{"num_attention_heads": 4, "num_key_value_heads": 4, "max_seq_len": 128, "doc_mask": false}
Each number is 128 + 32 x the weight over its row's rms, rounded and kept within 0 to 255. Layers, rows and columns count from 0. The size above them is the row's rms in percent of the matrix's.

# layer 8 MLP up, 512x128, rms 0.249, rows 364-390, columns 0-127
size [101  95 104 104 100 102  97  96  95 104 101 104  88 101  99 103 104 101 103  93 103  83 101 108 116  90 107]
[[126 144 150 122  44 139  98  75 109 181  82 131 131 117 143 129 128  81  73 107 153 170 144 127 115 161 104 170 181  98 139  52 163  95  90 160  99 157 130  91  79  71 131 155 147 108 100 116 190  91 139 112 172 146 151 181 114 112 177  87 147 137  86 158 156 149 142 134  66 115 138  87 152 131 111  27 120 180 157 121 215 135 124 129 110 123 131 124 133 124 165 100 121  94 167 179 146 132 170 127 120 144 117 157 128  99 113 207 143 115 110 132 124 116 169 131 187 131 151 122 114 141 158 109 104 127 132 117]
 [114 156 145 185 109 156  68 142 134 154 158 131 113 166  92 125 117 210 116 124 131 111  69 148 128  97 142 109 102 136 182  96  85 110 166 121 126 123 150 113 176 151 133  99 129 127  93 154 114 122 132 158 154  59 131 127 101 134 116 124 160  52 110 162 138 123 123 133 121  97 166 152 141 121  98 127  93 137 210 127 197 156 117 157 198 168 169 159 145 150 106 151 104 118  79  92 125 138  70  93 115 117 170 106  61 154 128 121  88 163  82 120 137 185 184 122  81 138 176 153 124 120 127 184 191 108 176  99]
 [ 97 151  79 104 126 131  95 123 145 139 137  90 167 142 190 130 159 126 144  79 123 171 128 134 200 174 179 142 114  67 120  78 125 164 105 153 117 127 136  59 155 152 134  98 155 111 171 149 130 136 130 127  97  96 112 122 146 123  71 168 131 105 154 183  75 143 133 159 105 157 146  98 135 106 127 111 174 131  94 101 223 216 120 139  99 147 157  75 102 135  96  98 113 152 163 117  91  98 112  92 127 149  91 162 127  95 175 140 171 132 189 147  79 145 124 107 112 164 161  95 131  84 150 179 171 185 131 137]
 [138  95 154 137 140 116  89 130 113 100 148 122  93 112  48  59 141 131 135 126 102 109  77  97  79 108 146 219 165 141 155  92 129 102 108 178 115  96  66 147 191 153 163 171 129 113 166  66 102 109 152 176  99 103  92 129 164 127  82 145 146 132 134  94 134 125 176 140 155 150 188 129 120 147 149 188  71 121 158 108 117 115 135 109 179 181 171  94  60 162 109 165  73 138  91 160  70 160  92 116 148 110 112 119 118  96 132 151 126 164 115 149  90 128 114  83 132 140 105 144 149 160 159 113 100 135 163  93]
 [137 160 111 147 133 138 177  84 153 123 125 184 106 121 157 148 114 180 149 144  71 181 141  75  93 109  77 172 102 128 109 154 116 134 117 114 154 121 124 159 117 162 118 210 145 161 100 122 138 148 166  94 135 116  41  62 115 161  91 168 152 175 113 125 115  87 167 134 177 114 133 133 104 118 127 170 115 112 143 167 105 135 144 170 124 108 142 163 176  86  85 122 130 141 181 112 109 142 126 112 172  53  98 130 124  60 163 137 120 148 135 182 131 116 162  68 151 181  94  88 168 158 192 140 139 175 146 120]
 [133 117 165 138 147 166 176 155  79 151  95 150  74  93 175 100 118  45 127  90 134 148 171 214  65  95 110 116 101 148 142 129 102  78 130 120 162 160 105 171 164 109 100 142  90 173 163 129  89 179 148 105  81 139 125  66 101 131 193  84 129  98  77 168 182 139 105 158 138 144 114 136 140 110 142 182 136 162 102  85 163 172  86 128 101 199 125 137 169 107  86 110 111 143 114 102 121  53 136 109 147 138  95 155 164 129 120 109 126 168 133 103 150 166 125 155 141 104 111 137 153 137 105 137 143 136 158 174]
 [109 121 197 110 145 120  96 127 142 140 183 120 160 178 113 101 112 159 137 102 167  91 135 136  87 168 121 150 146  94 126 186 183 158 166 171  67 150 150 174  95 144 156 133 101  86  85 100  94 102 178 103 138 150 113 159 172 139 111 161 142  77 113 145 169 174 151  46 106 139 204  65 110 154 139 154  75 208 129  85 177 114 120 127  86 156 122 117 111 106 149 120 163 111  92 131 129 117 106 119 181 107  92 156 100  86 148 127 152 147  96 144  96 134  74 117  84 112 100 106 154  87 104 103 153 119 135 158]
 [133 135 161  88 132 154 146 152 119 165 191 164 119  81 117 140 136  91  92 137  76 101 169 114  94 133 161 127 111  49 130 132 150 167 126 166 128 156 175 171  99 152 114  87 115 123 140 182 115 176 162 114 116 152 123  87 138 136 138 153 125 124 197 131 115  74  99 157 180 107 166 134 126  98 157 139 108 174  86 122 169 176 140  65 111 133 126 183 141 117  86  91 140 173 160 137 145 154 160 209 135 107 101 103 100 135 141 157 125 120 140 125 137 181 106 100 114 151 151 150 181 108  88 236 133  90 188 108]
 [189 184 159 114  97 146 128 109  92  54 203 147 170 114  98  66  92 132 120 140  63 102 162 116 128 195 115 145 124 106 136 110  93  97 124  61 145 168 166  86 150 108 123  83 175 177 113 156 179 180 139 140  96 170 130 135 181  94 103  81 137 123 145 121 144 228 132 121 128 170  93 139 134 161 137 135 110  85 151 119 108 123 150 100 121 163 134 125 141 115  66 101 146 111 120 106 162 101 130  86 156 111 129 129 112 138 177 131  74 111 118 177  48 125 135 118 165 136 118 107 128 128 134 161 136 133  78 129]
 [181 143 183 165 162 109 136  93 103 104 146 113 117 122 186  62 136 168  90 119 142 130 140 180 134  89 158 103 112 102 145 110 174 111 138 123 146 176 138 119 111 142  67 199 129 177 156  97 126  76 120 103  97 149 131 151 152  50 142 200 181 108 168 147 145  98 148 120 109 102 144 125 111  86 113 158 170 126 100 167 127 126 112 143 143 136  45 166 170  90 155 142 151 167 142  93 131 135 150 137 166  94 124 179 132 145 141 167 136 147 127 133 169 124 186 100 148  66  93 154 151  58 156 117  78 112 100  84]
 [105 123 187 157 131 173 103 156 102 189 124 149 178 155 186 117  84 184  78 125 110  68 134 172 118 119 168 169 191  81 185 166  96 114 140 161 121 123 128 166  86  85 111  82 134 135 111  78  75 151 153 158 128 122 134 134 109  98 144 103 161  90 141  94 112 152  55 114 130 140 141  81  83 129  78 133  80 132 149 117 134 125 131 150 154 128 103 152 177 172 107 109 138 152 163  98 160 125 194 120 116  76 140 103  99  80 134 132 150 144 175  90  90 165 161 104 176 171 195 116 144 152 136 137  90 110 145 119]
 [137 102  88 133 126 172  90 139  88 147 115 177 128 169  50 105 142 125 149 148 138  68 164 144  75 104 142 144  86 132 138 145 160 119 110  96 159 141  78 145 137 181 108 129 171 168 155 104 109 142 186 105 119 162 137 191 125 165 150 106 128  80 158 154 148 119 134  88 115 121 198 113 118 182 150 113 146 153 148 128 119 129 114 115  96 109 114 167  87 197 105 170  50 161 171 160  69 169 107 111 106 108  89 136 133  86  82 123  97 130  59 120 134 113 173 157 125 154 138 155  64 125 116  87  89 115 112  62]
 [126 134 137  91 139 117 116 124 184 166 114 173  45  94 160 106 183  95 112  97 130 125 134 112 149  93  92 217  92 132 174 152 120 132 144 159 118 169 137 128 124 136 122  75 118 116 177  85 124 113 148 154 164 145 139 115 122  98 191  36 104 145 114 103  73 153 121 121  87 119  99  84  80 107 191 178  88 142 105 111 140 124 191 131  71 171 114 142 121 117 166 138 140  91 108 138  88 148 116 109 140 142  91 149  89  99 149 109 106 121  89 142 196  82 101 152 162 187 119 143 189 110 156 123 156 160 144 125]
 [181 150  80  70 118  76 104  96 129  58 123  72  52 147 124 111 132 114 116  94 168  99 171  99 117 122 152 116  74 126 103 129 109 114 114 175 128 163  92 127 110  75 138 112 138 170 123 105  91 100 149 108 150 138 187 166 138 132  74 133  98  54  88 151 137 166  59 122  69 154  99 165 127 163 147  85  99 123 138 145  98  72 150 151 106  75 112 198 129 107 153 157 111 131  82  61 119 119 112 123 118 151  89  95 149 150 167 103 151 140 149 122 134  92 114  76 117  92 164 129 170 122 158 153 164 139 133 167]
 [172 122 166 185 139 107 146 136  97 128 169  92 168 131  87 125 106 132 132 114 118 102 177 128 132 135 126 122 103 107  99 138  83  86 155 106 103 171 131 123 121  69  81 127  88 164 133  75 139 104  97 112  74 180 108 149 123 129 152 158 147 175 118 134 147 144 118  85  74 149 181 225 104  93 139 192 135 149 135 171 170 166 106 111  78 120 145  92 166 113 122 100 173 135 118 119 111  55 102 170 151  69 128 110  99  89 165 120 152 104 184 166 199 160 120 131  62 113 139 128  98 110 102  72 122 135 151 102]
 [105 141 131 136 132 155 137  92 137 116 129 119 106 167 119 106 119 138 152 130  81 147 175  99 124  87 163  92  79 130 137 102 166 139 117 178  83 121  73 114  63 185  75 154 133 112 104 138 157 130 100 137 114 120 175 210 120 126 147 195  63  96 125 130 135 128 201 132 166 142 148  49 106 111 120 137  92 127 142  73 160  80  90 142 140 136 124  88  82 148 113 134 148  91 113 121 184 145 114 101 166 131 180  89  91 115 149 170 120 141 158 170 126 114 140  58 127 167 151  94 194  98 109 162 124 116  51 109]
 [131 136 160 125 137 136 169 126  99 143 129 216 154 143 116 130 152  84 151 137 163 161 135 124 197 123  97 173  89 114  86 179 132 129 159 161 112 153  79 129 124 176 109 145 156  68 120 110 119  83 122 147 145  78 134 143 226  96 108 143 118 165  93 150  64  88 140  80 103  99 114 125 143 141 183 138 117 199  87  73 151 122 103 142  63 161 130 133 139  96 101 178 164 142 134 115 100 125  98 137 114 136 127 188  75 113 169 149 156 183  86 133 123 161  81 104  65  96 146 158 152  94 142  97 118 153 130 125]
 [160 119 139 119 130 177 155 113 108 138 142 166 142 147 120 154 118 162 148 112  86 144 148 199  99  82 106  58 121 165 118 182 125 166 108  72 164 143 107 143 131  89 144 161  62  42  96 185 133 121  90  86  79 156 138 129  65 151  61 185 112 179  99 145  76 117  84 134  84 139  69 104 135 123  83 113 172 103 152 113 120  62 156 132 158 151 173 129 140 107 100 112 107 133 128 152 141 129 115 104 100  92  85 169 182 148 154 117 134 111 107 135 107 117  93 129 134 172 125 132 124 105 131 107 106  82 116 198]
 [101 125 113 120 147 160  89  52 124 138 109  91 134 134 117 113 141 178  57 144  66  90  97 134 121  97 136 101  67 134 157 127 142 152 137 103 107 128 186 124 113  71 119 158 122 115 141 168 123 132 111 135  63 133 141 220 110 126 101 104 132 101  45 154 119 207 120 132  76 176  99 175 116 151 174 131 172  98 139 128  82 100 105 151 112 138 113 178 155 159 123 143 109 176  83 106 163 112 123 140 116  94  94 131 112 145 151 162  92 125 186 139 129 121 145  95 177 132 126 120 192 145 186 130 103 167 184  95]
 [104 123 151 144 122 178  91 103 136 236 154  93 201 117 120 145 140 152 136 102 141 178 138 131 149 106  49 116 149 160 131 111  73 148 161 159  85 146 142 106 121 119 101 144 185 116  66 118 136 120 126  52 153 111 119 128 120 152 134 148  76 106 150 156  91 110  54  63 136 149 152 103 132  94 142 131 121  86  83 172 150  90 111  85 127 140 168 183 118 117  95  93 150 110 137 218 122 154 104 129 156 121 142 114 122 135  86 124 120 140 173 115 129 188 150 103 159 154 129  87 143 119 115 111 187 100 175 155]
 [152 138 129 152  99 122  78 162  84 197 122  74 154  99 119 166  96 104 118  99 143 206 152 141  94 111  82 203 163  78 169 109 140 108 142 142 163 121 116 110 154 125 133 125 129 165 138 125 140 171 121 188 115 119  99 131 150 168 161 152 106 132  85 125 147 136 136  72 107  97 118  94 140 126 129 149 147  85 128  65  81 141 169  81 144 138 150 183 174 122 130 162 161 149 118 186  72 201  73 195 160 107 137 116  61 123 129 165 127 149 131 139 148  84 137  87  97  81 109 116 108 132 121 141 125 163  75  79]
 [ 97 159 108 165  61 186 121 177 142 171 109 137 109 146 104 105 136 100 151 167 152 139 136 148  92  60 123 145 131 130 172  94 162 148 158 171 128  96 118 137 131 156  97  68 138 134  89 144 157 133  92 130 153 117 101 110  50 123 134 173 121 119 138 174  92 160  89 169 164 156 138 123 121 141 150 124 120 121 101  38 234 144 143 100 112 137 123 149 140 194 141 167 145 117 109 197 132 105 107  80 184  89 102 108 170 167 141 116  82  97 133 115 139 203 124 127 137 152 105 128 135 117 141 191 125 120 164  94]
 [ 99  87 135 100 105 161 129  43 134 109  97 125 102 196 123 165 103 108  82 141 136 188 117 136 162  88 139  98 178 151 136 113 112 144 141 201 118 113 131 106 114  77 178 139 161 105  77  93 128 150 176  77  88 105 130 161  88 163 135 133 165 123 142  84 155 138 112 135 173 126 226 154 151 112 115 122 109 127 152  55 185 166 141 158 107 110 112 142 161 106  90 140 120  88 155 162  85 136 115 101 156  93  90  99 122  82 117  57  94 119 105 146  95 114 143 134 137  48 168 133 122 116 131 100 144 156 100 108]
 [129  88 164  76 177 133 163 129  55 170 107 135 145 106 137 119 126 117 128 118 157  91 124  86 130 113 118 133 142 125 128 173  76 186 205 149 121 140  51 127 119 114 128  94 105 140  98 161 132  98 169  97 134  80  77 100 130 131  79 132 131 124 139 133  99 172  82 115 110 144 136 121 144 196 166 164 141 110 105 130 134 169 128 177 122 191  95  99 135 102 141 151 130 117  93 159 110  74  98  86 185 125 132  46 117  94 145 177 166 108 156 115  82 150 114 184 129 149 151 164 172 185  93 117 145 170  72 158]
 [157 143 120 159 117 156 138 116  52 158  68 146 150 149 138 136 149 119 110 132 175  65 107 179 114  92 139 119 132  92  97  90 117 160 133 166 110 126 175  96  78 187 143  81  93 171  73  90 141 148 110 133  78 106 142 119 131 152 140 130 168 110 173 117  97 110 139  98  96 141 179 148  87 107 148 146 166 140 146  94 164 136  93 173 120 113 118 195 122 106 133 177  92 169 115  95  99  51 150 174 186 124 142 128  61  68 140  85 173 170 157 150  98 125 111 157 117  82 101 152 180 113 155  79 114 105 135 127]
 [122 181 168 100 149  69 119 179 147 141 115 169 129 140 172 136 133 146  85 144 109 171 121 154 177 132  83 134 108 172 131 127 131 128 124 136 123 148 122 137 179 135 153 160 206  75 117 126  98 147 179 208 149  98 194 165 125 146 142 118 168 125  97 157 158 188  57 171 158 182 123 134 165 172 107 121 167 145 127 162 103 147  97 135  57 107 173 127 144 126 122  91  97  93 144 181 134 105 116 147  94 108 143 147 128 126 136 188 107 161  95 195 111 180 144 123 129 128 132 134 117 110 144 141 148 205 147  64]
 [205 122 135 118 192  91 143 130 158 116 129 143 147  91 111  91 102 111 139 151 134 100 121 144 122 154  85 156 109 190 144 124  97 101  60  71 101  82  87 105 153 124 124 117  99 138 129 119 157 118 149 144  92 129 175 136 140 152 137  82 115 150 133 187  96 105 110 161 127 163 181  50 116 149 130 142  68 142 120  87  97  91 153  85 106  58 150  74 151 137 116 165 138 145 147 126 193 107 139 145  80 171 111 155 139 180  95 112 116  75  90 139 116 121 171 128  69  42 151 141  93  92  98 141 156 107 173 133]]
# layer 8 MLP down (transposed), 512x128, rms 0.272, rows 364-390, columns 0-127
size [ 98 108 102 108 100 110  94  91 100  99 100 101  97  93 104  97 101  91 101  97 114  90 101  99 117  81 112]
[[ 82 118  41 188 127 140  98  85 111 191 119  75 157 165 165 142 112 115 113  59 119 109 146 107 114  93 120 153 146 179 121 105 133  52 119 119 169 110 114 111 138 180 128 150 120 122 132 129 127  89 162 153 207  93  79 114 155 201 120 117 136 107 150 130 124  94 112 134 130  88 149 112  92  88  95 125 139 131 132 135 130  84 110 170 121 157 158 166 116  96  83 187 150 138 118 111 145 174 134  79 139 109 123 126 150 110 117 132 121 171 154 117 126 122 138  90 117  65  86  64 153 170 135 172  38 153 102  86]
 [139 149  85  92 141 137 133 127 132 120  98  80 149 147 121 177 150 148 139 172 100 115  93 112 175  91 176 153 113  78 141 133 110 170  80 147 142 184 110  88 158 136 134 110 127 130 147 162 170 163 119 158  97 135 129 158  89 110  66 170  58 153 140 135  90 132 155 169 193  88  97 134 162 118  93 133 116 153 108 125 107 128 153 180  86 117 158 152  84 116 118 148 102 185  71 160 154 115 167 141 164 206 170 166 112 111 199 128 140 158  95 141 111  65  79 175 172 156  63 176 101 113 153 136 134 137 119 147]
 [119 135 115 164  74  77 225 134  90  85 143 169 139 142 128  99 141 145  93 104 181 102 175 130 169 155 165 159 111  92 135 171 134  67 160 118 136 101  87 102 136 111 159 125  78 119 134 145  70  80 152  99 151 113 124 129 144  79 122 146  40 117  83  97 112  97 118 150 183 132 132 165 136 153 164 121 140  68 161 132 136 125 174 128 153  82  76 133 129 104 130 105 138 155 184 168 138 115 119 117 180 142 112 108 170 158  81 145 126 157 156 112 105  70  71 152 136 135  90 193 173 126 105 101  81 117 140 142]
 [125 140 132 122  95  85 140 164 176 154 109 105 112 193 123 157 101 115 151 144 156 138  93 129 117 148 116 163 133 138  97 106 200 139 115 110 124 108 114 136  50  84 157 151 187 168  80 122 148 131 117  94  74 108  99 164  73 123 116 102 115 126 164  80 122 146 112 109 197 103 158 101 106  94 114  94 177 182 114 182 134  80 138  64 104 141 161 152 120 189  97 135  95 161 133 182 122 122 109  90 104  94 192 161 213 118 132 107 129  96 131  65 124 154 101 126 124 124 164 123  72  92  83  93 114 133 171 129]
 [166 139 199 171 165 157 106 119 157 129 117 154  95 141 157 135  74 109 102  85 134 169 145 164 130 101 193 136  96 171 118  79 139 152 138 165 146 121 155 143 143 132 129 194  50  84 158 110 149  86 129  73  91 147 134 106  96 118  65 125 120 148 143 121 133 152 155  96 132 164 110 128 153 119 131 159 116 178 119 175 144 105 194 120 112  92 173 114 167 101 169 158 128  91  53  97 131  99 107  95  90  98  95 130 176 129 140 106 123 122 135 202 124 172  93 139 116 203  63 117 136 105 111 114 164  89 147 168]
 [110 168 104 164 104 192  78 126 131  79 142 138 155 153  73 128 175 127 111 142 128  78 109 121 115 141  95  95 164  87 137 138 106 152 181 162 117 142 120 188 131 156 149 135 137 130 126 122 120  83 159  90 111 108 186 135  98 112 132 131 107 110  61 157 104 194 134 150 164 132 150 173 167 108 120 122  45 141 155 151 119  50  85 155 195 166  86  84 149 143  81 154 109 173 100  68 120 147 110  95 140 130  99 164 133 149 100 150 114 153  93 112  99 127 156  66  54 140  94 140 111 111 154  98 130 135  62 136]
 [118 103 176 118 154 148 102 123  90 143 181 159 100 144 162  96 164  44  96  53 118 128 100 112 126  79 148  63 105 120 159 106 172 178 122 104 135 141  59 129 161 163  84 165 156 114 138 122  96 157 113 120  98 150 118 138 134 171 104 123 180  97 175  91 114 127 141 158 114 146  27 147 114  78  97 135 115  93 112 141  80 122 142 158 138 123  83 118 162 151 135 122  96 174 143 177 125 177 136 151 127 158 170  90  76 100 100 104 163 107 159 140 163 104 108 146 142 145 104 152 115 170 186  98 106 197 123 150]
 [153 130 139 163 148 116 160 140 158 186 124 124 160 137 153 115 110 157 114 144 119 141 132 117 113 122 146 187  84 145 175 155 119 148 155 116 168 149 132 148  98 128  49 100 155 127  92 162 144 140 143 155 136 123 179 129  61 117 135 102 128 118  93  57 115 177 100 123  94 155 128 164 110 171 131 110 107 143 165 176 144  61 130 152 173 100 121 148 143 185 109 189 114  74 160 192 110 221 112 161  65 138 131 171 170 106 142 173 115 138 147  80 161  97 126 132 155 146 111  80 117 114  38  90  98 142  95 133]
 [101 162 114  95 188 174 159 183 119 145  81 134  73 139 152 166  99 149 160 129  93 114  99 165 162 122 115  77 102 180 143  88 128  91 175 119 120 120 156 152  99 106 139 158  94 141 130 137  49 137 139 116 103 118 110 103 150  81  89 139 150 186 148 130 144 146 230  99 125 150 120 138  69 147  88  77 165  54  77 177 125  94 125 160 136 120 102 105 122  61 129 140 163 157  94 105 104  88 126 119 150 119 119 145  93 108 113 135  90 124 111 113 119 179 146 103 111 118 140 192 164 194  71 107 137 113 126 123]
 [147 152 158  88 184 109 149 139 116  71 172 100 137 113 113 104 142 113  68 110  90 116 134 125 111 169 129 151  59 145 119 106 131 209  60 166 110 127  87 138 144 137 179 161 124 165 131 103 118 164  65 114 107 141 126 128 120 111 132 157 164 144  91 183 135 172 164 127 132 169 159 111 112  90 167 102 161 206  85 113 140 185 135  64 192 105  77  98 156 108  94  85  85 152 118  88 150 163 101  97 154 151 136 149  95 159 133 143 122 124 131 103 186 151 127  84 128 102  98 160 167 165 123  72 116 152 106  98]
 [122 204 182 155 154 122 149 122 139 139 154 221 114 135  85 163 146 145 161 183 148 135 163 161 136  76 126 153 162 170  80 158 136 171 100 138 173  77 124 140 184 125 118 153 163 121 111 110 113 140 122 136 129 105 113 178 107 137 172 165 154 191 153 118 179 105 180 109  97  88 168 139 121 165  66 128 154 145  94 124  83 161 121 115 145  70 132 133 156 127 170 157 137 118 110 169 149 159 122 112 174 167 107 157 126 135 116  76 171 112 166 133 125 164 124  69 157 123 109 184 117 135 100  97  55 104  78  90]
 [160 121 173 116  92  92 137 148 141  90  96 189 118  94 117 136  91 111 139 132 119 101 148 123 160 141 117 120 106 160 175  92 176  71 141  92  70 113 188 134 109  38  61 144 157 132 127  86 137  86  85  86 131 133 139  99 161 147  73 106 125  81 114 127 115  91 150  76 135 128 168 177 149 138 114 101 129 134  93 117 181 124  73 120 186 112 117  94 147 167  87 113  81 133 104  89 135  98 184  59 112 118 147 164 157 148 149 123 148 104 165 119 106 128 177 165 102 145 133 135 174  84 146 217 120 135 121 120]
 [108 120 123  88 117 139 128 152 162  80 171 174  84 110 113 101 160 123 170 119  98 133 122 154 135 134 123 170 120  75 188 154 175 151 158 142 150 123  83 101 108  99 140  87 188 200 103  89 108 139 122 197 207 126 130 135 128 129 209 112 175 134 136 197 112 113 142 181 108 116 117  97  92 126 147 110 183 114 121 151 162 101 120 179 135 135 147 140 166 102 126 107  97 112 130 117 134 130  91 167 178 108 100 180 106 129 155  64 125  71 119  92 157 102 131 128 106 185 181  85 147 142 188 134 133 165 165  97]
 [144 124 107 150 161 177  94  89 146 163 147 135 107 134 135 149 152 142 127 166 175 156 122 171 162 161 101 103 137 135 135  99 109 112 158 134 167  93 118 125  69  39 132 148 166 182 123  43 159  78 155 143 143 192 113 105 124 135 134 176 169 142  96 105 107  18  99 111 109 132 150 126 138 106 106 121 121 141 112 148   9 110 116  76 174 160 161 135 111  66 116 116 122 121 126 121 146  89 103 145 152 135  96 147 125 110 106 134 167 103 134 134  99  87 132 137 128 190 120 129 157 107  94 112 113 160 153 192]
 [156 181 115 178  88 100 191 152  81  99 169  96 147 151  81 132 117 125 145 119 110 134 142 138  99  97 121 136 134 152 129 144 127  86 133 163 164  85  98 135 101  99 114 166 123 184 197 126  94 172 100 190 147 116  97  83 181 115 144  78 115 163 106 107 157 124 157 148  87 158 145 148  96 159 122  98 136 110 157 103  90 153 196 118  78 112 151  68 122 135 196 121 143 103 142  75 141 105 122 142 176 173 100  88  89 151 171 141 184 127  75 165 128  91 126 121 111  95 151  85 151  99 107  99  42 162 127 132]
 [100 180 117 143  70 140  66 135 118 178 148 121 143 106 171 101 107 132 165 142 141  91  76 132  66 133  96  55 152 132  91 125 170 164 120 136  80 156 152 163 159 176 135  75 154 133 159 114 139  84 124  89 111 112 144  78 134 180 138 143 168 106  88  99 133 127 137 101 143 101 127 168 147 183 233 130 198 164 117 120  94 174 171 124 124 140 108 135 119 101 137 123 112 194 107 121 133 131 108 140 154 117 168 124  94 160 154 177 159 122 144  89 133 140 152 128 122  88 113 128 154  61 170 144 129  64 107  71]
 [ 94 136 169 148 137 127  61  74 126 112 171 120 145 102 132  82 116 142 123 176  94 142 162 102 103 168  90 106 148 123 109 125  98 153 136  96 132 110 102 185  93  71 119 158  81 128 134 101 213 180 157 151  48 131 131 167 158 158  81 104 150 128 189 185 124  92 106 165 168 107 126 114 125 206  79 189 136 124 156 100 149 111 114  96 153  84 206 130  86 137  96 147 134 113 136 117  89 144 105 172 157 108 109  92 139 179 104 106 122  92 145 127 203 109 119 107 169 153 153 118 152 144 141 117 143 118 117 148]
 [151 161 155 151 131  59 119 131 135 118 128  90  84 107 126 120 150 111 128 156  95 115  97 152 151 134  83 174 122  98 183 216 185 119 126 106 102  92  96 141 119 130 114 118 175 184 138 113 133 109 115 153 117 145 111  44 170 112  85  89 133  76 115 179  28  90 172 168 152 160 125 133 127 152 137 163 141 110 110 126 156 129  98  29  87  69 109 126  86 169 155 147  70 138  78 133 141  82 118 112  63 134 109 120 132 132 139 155 149 136 155 108 135  90 121  69 108 150 117 138 125 109 161 115 104 147 119 107]
 [119 135 154 180 133 104 128 136  95 126 164 111 129 105 155 158 130  83  99 189 148 182  80 144 190 117 209  66 135 168 121 116  96 122 144 191 109 137 138 101 123 125 156 120  81 158 122 123 135  92 164 175 176 122  63 110 108 161 101 195 139 112 120 148 104 107 114 111 123  91 143  87 134 120 119 109 141 116 116  87 130 158 139 145 149 152 152 113  84 145 103 105 142 150 141 119 112 145  91 112  59  46 171 190 121 125 153  88 146 130 114 145 182 127 138 154 119 208 186 107 151 137  53 132  70 108 115  88]
 [116 171 116 135 114 106 130 120  45  75  82 163  94 165 127 103  98 195 186 141 151 136 128 190 182 106 110 164 171 111 144 228 130 123 115 112 119 159 120 162  85 103 142 149 128 115 146 143 136 164 184 181 138 106  88  84 123 134 193 118 130 114 113 123  84 185 113 156 128 116 137 175 121 132 103 155 188 121 126 190 143 126  64 119 116 144 172 134 157  75  90 159 109  93 119 114 102 100 142 116 123 139 157 143 119  85 103 116 137  79 122 168  77 174 119 155 149 124 138 184 161 139 111 156 139 144 195 118]
 [137 109 112 128 130 112 124 130 128 115 179  89 130 104 121 161  97  80 122 182 176 144  62  81 118 167 152 169 108 137 146 149 149 191 123 103  63 131 106  99 194 125  84 128 178 101 149 215 157 138 108 141  68 145  89  90 159 106 147 170 122 127 125 149 141 102 138 101 152 124 134  85 173  95 114 131 189 105 157  60  98 169 134 156 151 115 118 122 135 149 172 113 155  93 139 125  95 147  77 140  60  54 183 145 141 106 156  95 112 152  88 142  79  93 128 156 146 140  81 161  71 142  97 139 154 105 135 104]
 [ 89 172 105 116 130  96  75 103  86 121 158 110 202  97 169 141  83 143 147 103 128 129 109 159 218 129 143  77  86 160 172 111 103 156 133  79 123 104 105  90  55 151 145 123 119 175 205 109 117 119 111 117 126 118 108 113 118 112  84 154 139 126 143  79  68 102  78 145 150 140 156 170 136 147  78 111 148 105 110 122  82 123 142 122 165 134  95  83 123 163 166 125 134 206 130  93 120 155 156 155 129 204 181 120 127 145 109  86 104 126 113  94 101 168 152  76 188 115 100 110 119 129  80 107 102 150 106 108]
 [116 130 159 131 177  98  66 110 107  98 140 155 131 100 122  99  90 113 148 164 151 124 111 107  89 152 138 155 155 106  96  45 136 115 141 106  98  97  91 120 133 121 101 124 160 185 195 195 110 103 100 112 150 125 153 132  92  76 112 136  79  71  83 107 162 120 165  59 106 114 111  74 140  95 123 123  88 159 135 177 131 134 119  71 165 154 181  72  89  98 133 120 108 150 136  76 119 190 108 171 115 143 144 157 122 175 103 135 167 119 135 165 161 195 154 119  50 106 126 125 161 130 143 155  82 170 135 149]
 [157 161 107 169 115 158 128  91 123 164 183 166  99 147 166 146  92 160 145 123 147 144 164 158 180 103  47 186 156 104  98 129 103 129 121  93 153 123  93  93 142 133 179 118 168 143 137  73 127 117  92 142 116 137 162 173  92 112 153 100 161 137  94 138 228 115  71 149 131 154 148 124 111  70  78 117 123 121 164 128 108 160 100 137 143 101 119 115 132  98 107 101  95 116 127 182 112 170 141  97  90 149 141 209  91 180  69 117  39  99 102 136 149 127 107 164 153 113 146  98  96 118 139 150 152 177 124  92]
 [114 193 175  88 160 194 107 154 114 144  66 164 137  74 156 131 117 119 156 144  95 186 170 160 164 177 148 163 125  96 149 107 145 135 152 122 162 110 130 158 127  83 176 114 150  77  99  84 132 159  90 161 139 169 165  67 106 201 110 125  92 113 108 138 120 145 174  85 122 114 123 132 121 141 167 161 132 150 140  99 153 186  84 113 163  97 171 167 115  71 121 118  87 148 186  69 163 152 163 176 119  98 135 108  49 127 122 109 122 134  81 135 107 113 143 104  94 181 117 146 134 148  77 138 145 141 107 112]
 [109 125 130 123  94 122 114 166 100 134 163 133  46 177 160 154 128 102 160 109  85 104 159  89  64 131 120 110 121 118 171 126 173 110  96 154 156 164 148 103 100 134 208 136 150 146 145 121 117 142 141 105 148 136  88 110 163 128 111 109 180 125 101 113  71 108 111 167 108 173 133  80 155 157 110 112 119 153 106  85 110 210 150 119 133  86  95 166 106  88  75 133 100 120 118 163 165 150 164 155 165 122 139 114 143 123 109 139 141  84 106  93 179 156 155 118  81 195 140 131  80 155   0 151 120 106 130 137]
 [105 117  92  77 148 132 161 176 141  85 148 194 155 146 129 165  74 120 127 122 163 136 148 145 156 165  69 127 120  99 103 153  75 161 169 136 108 156  71 121 135  98 167 199 122  85 168 150 157 116 108 135 132  59 110 137 117  74 116 126 123 105 158 182 122 124 139  85  70 104 154 128 112  98 117  89 116 138 143 121 165  61 153 173 138 100 136 156 137 136 143 165 148  96 147  67 117 137  96 122 119 203 110 121 147 126 165  84 135 102 141 177 153  94 140  97 177 167  51 164  99 133 189 116  72 140  95 119]]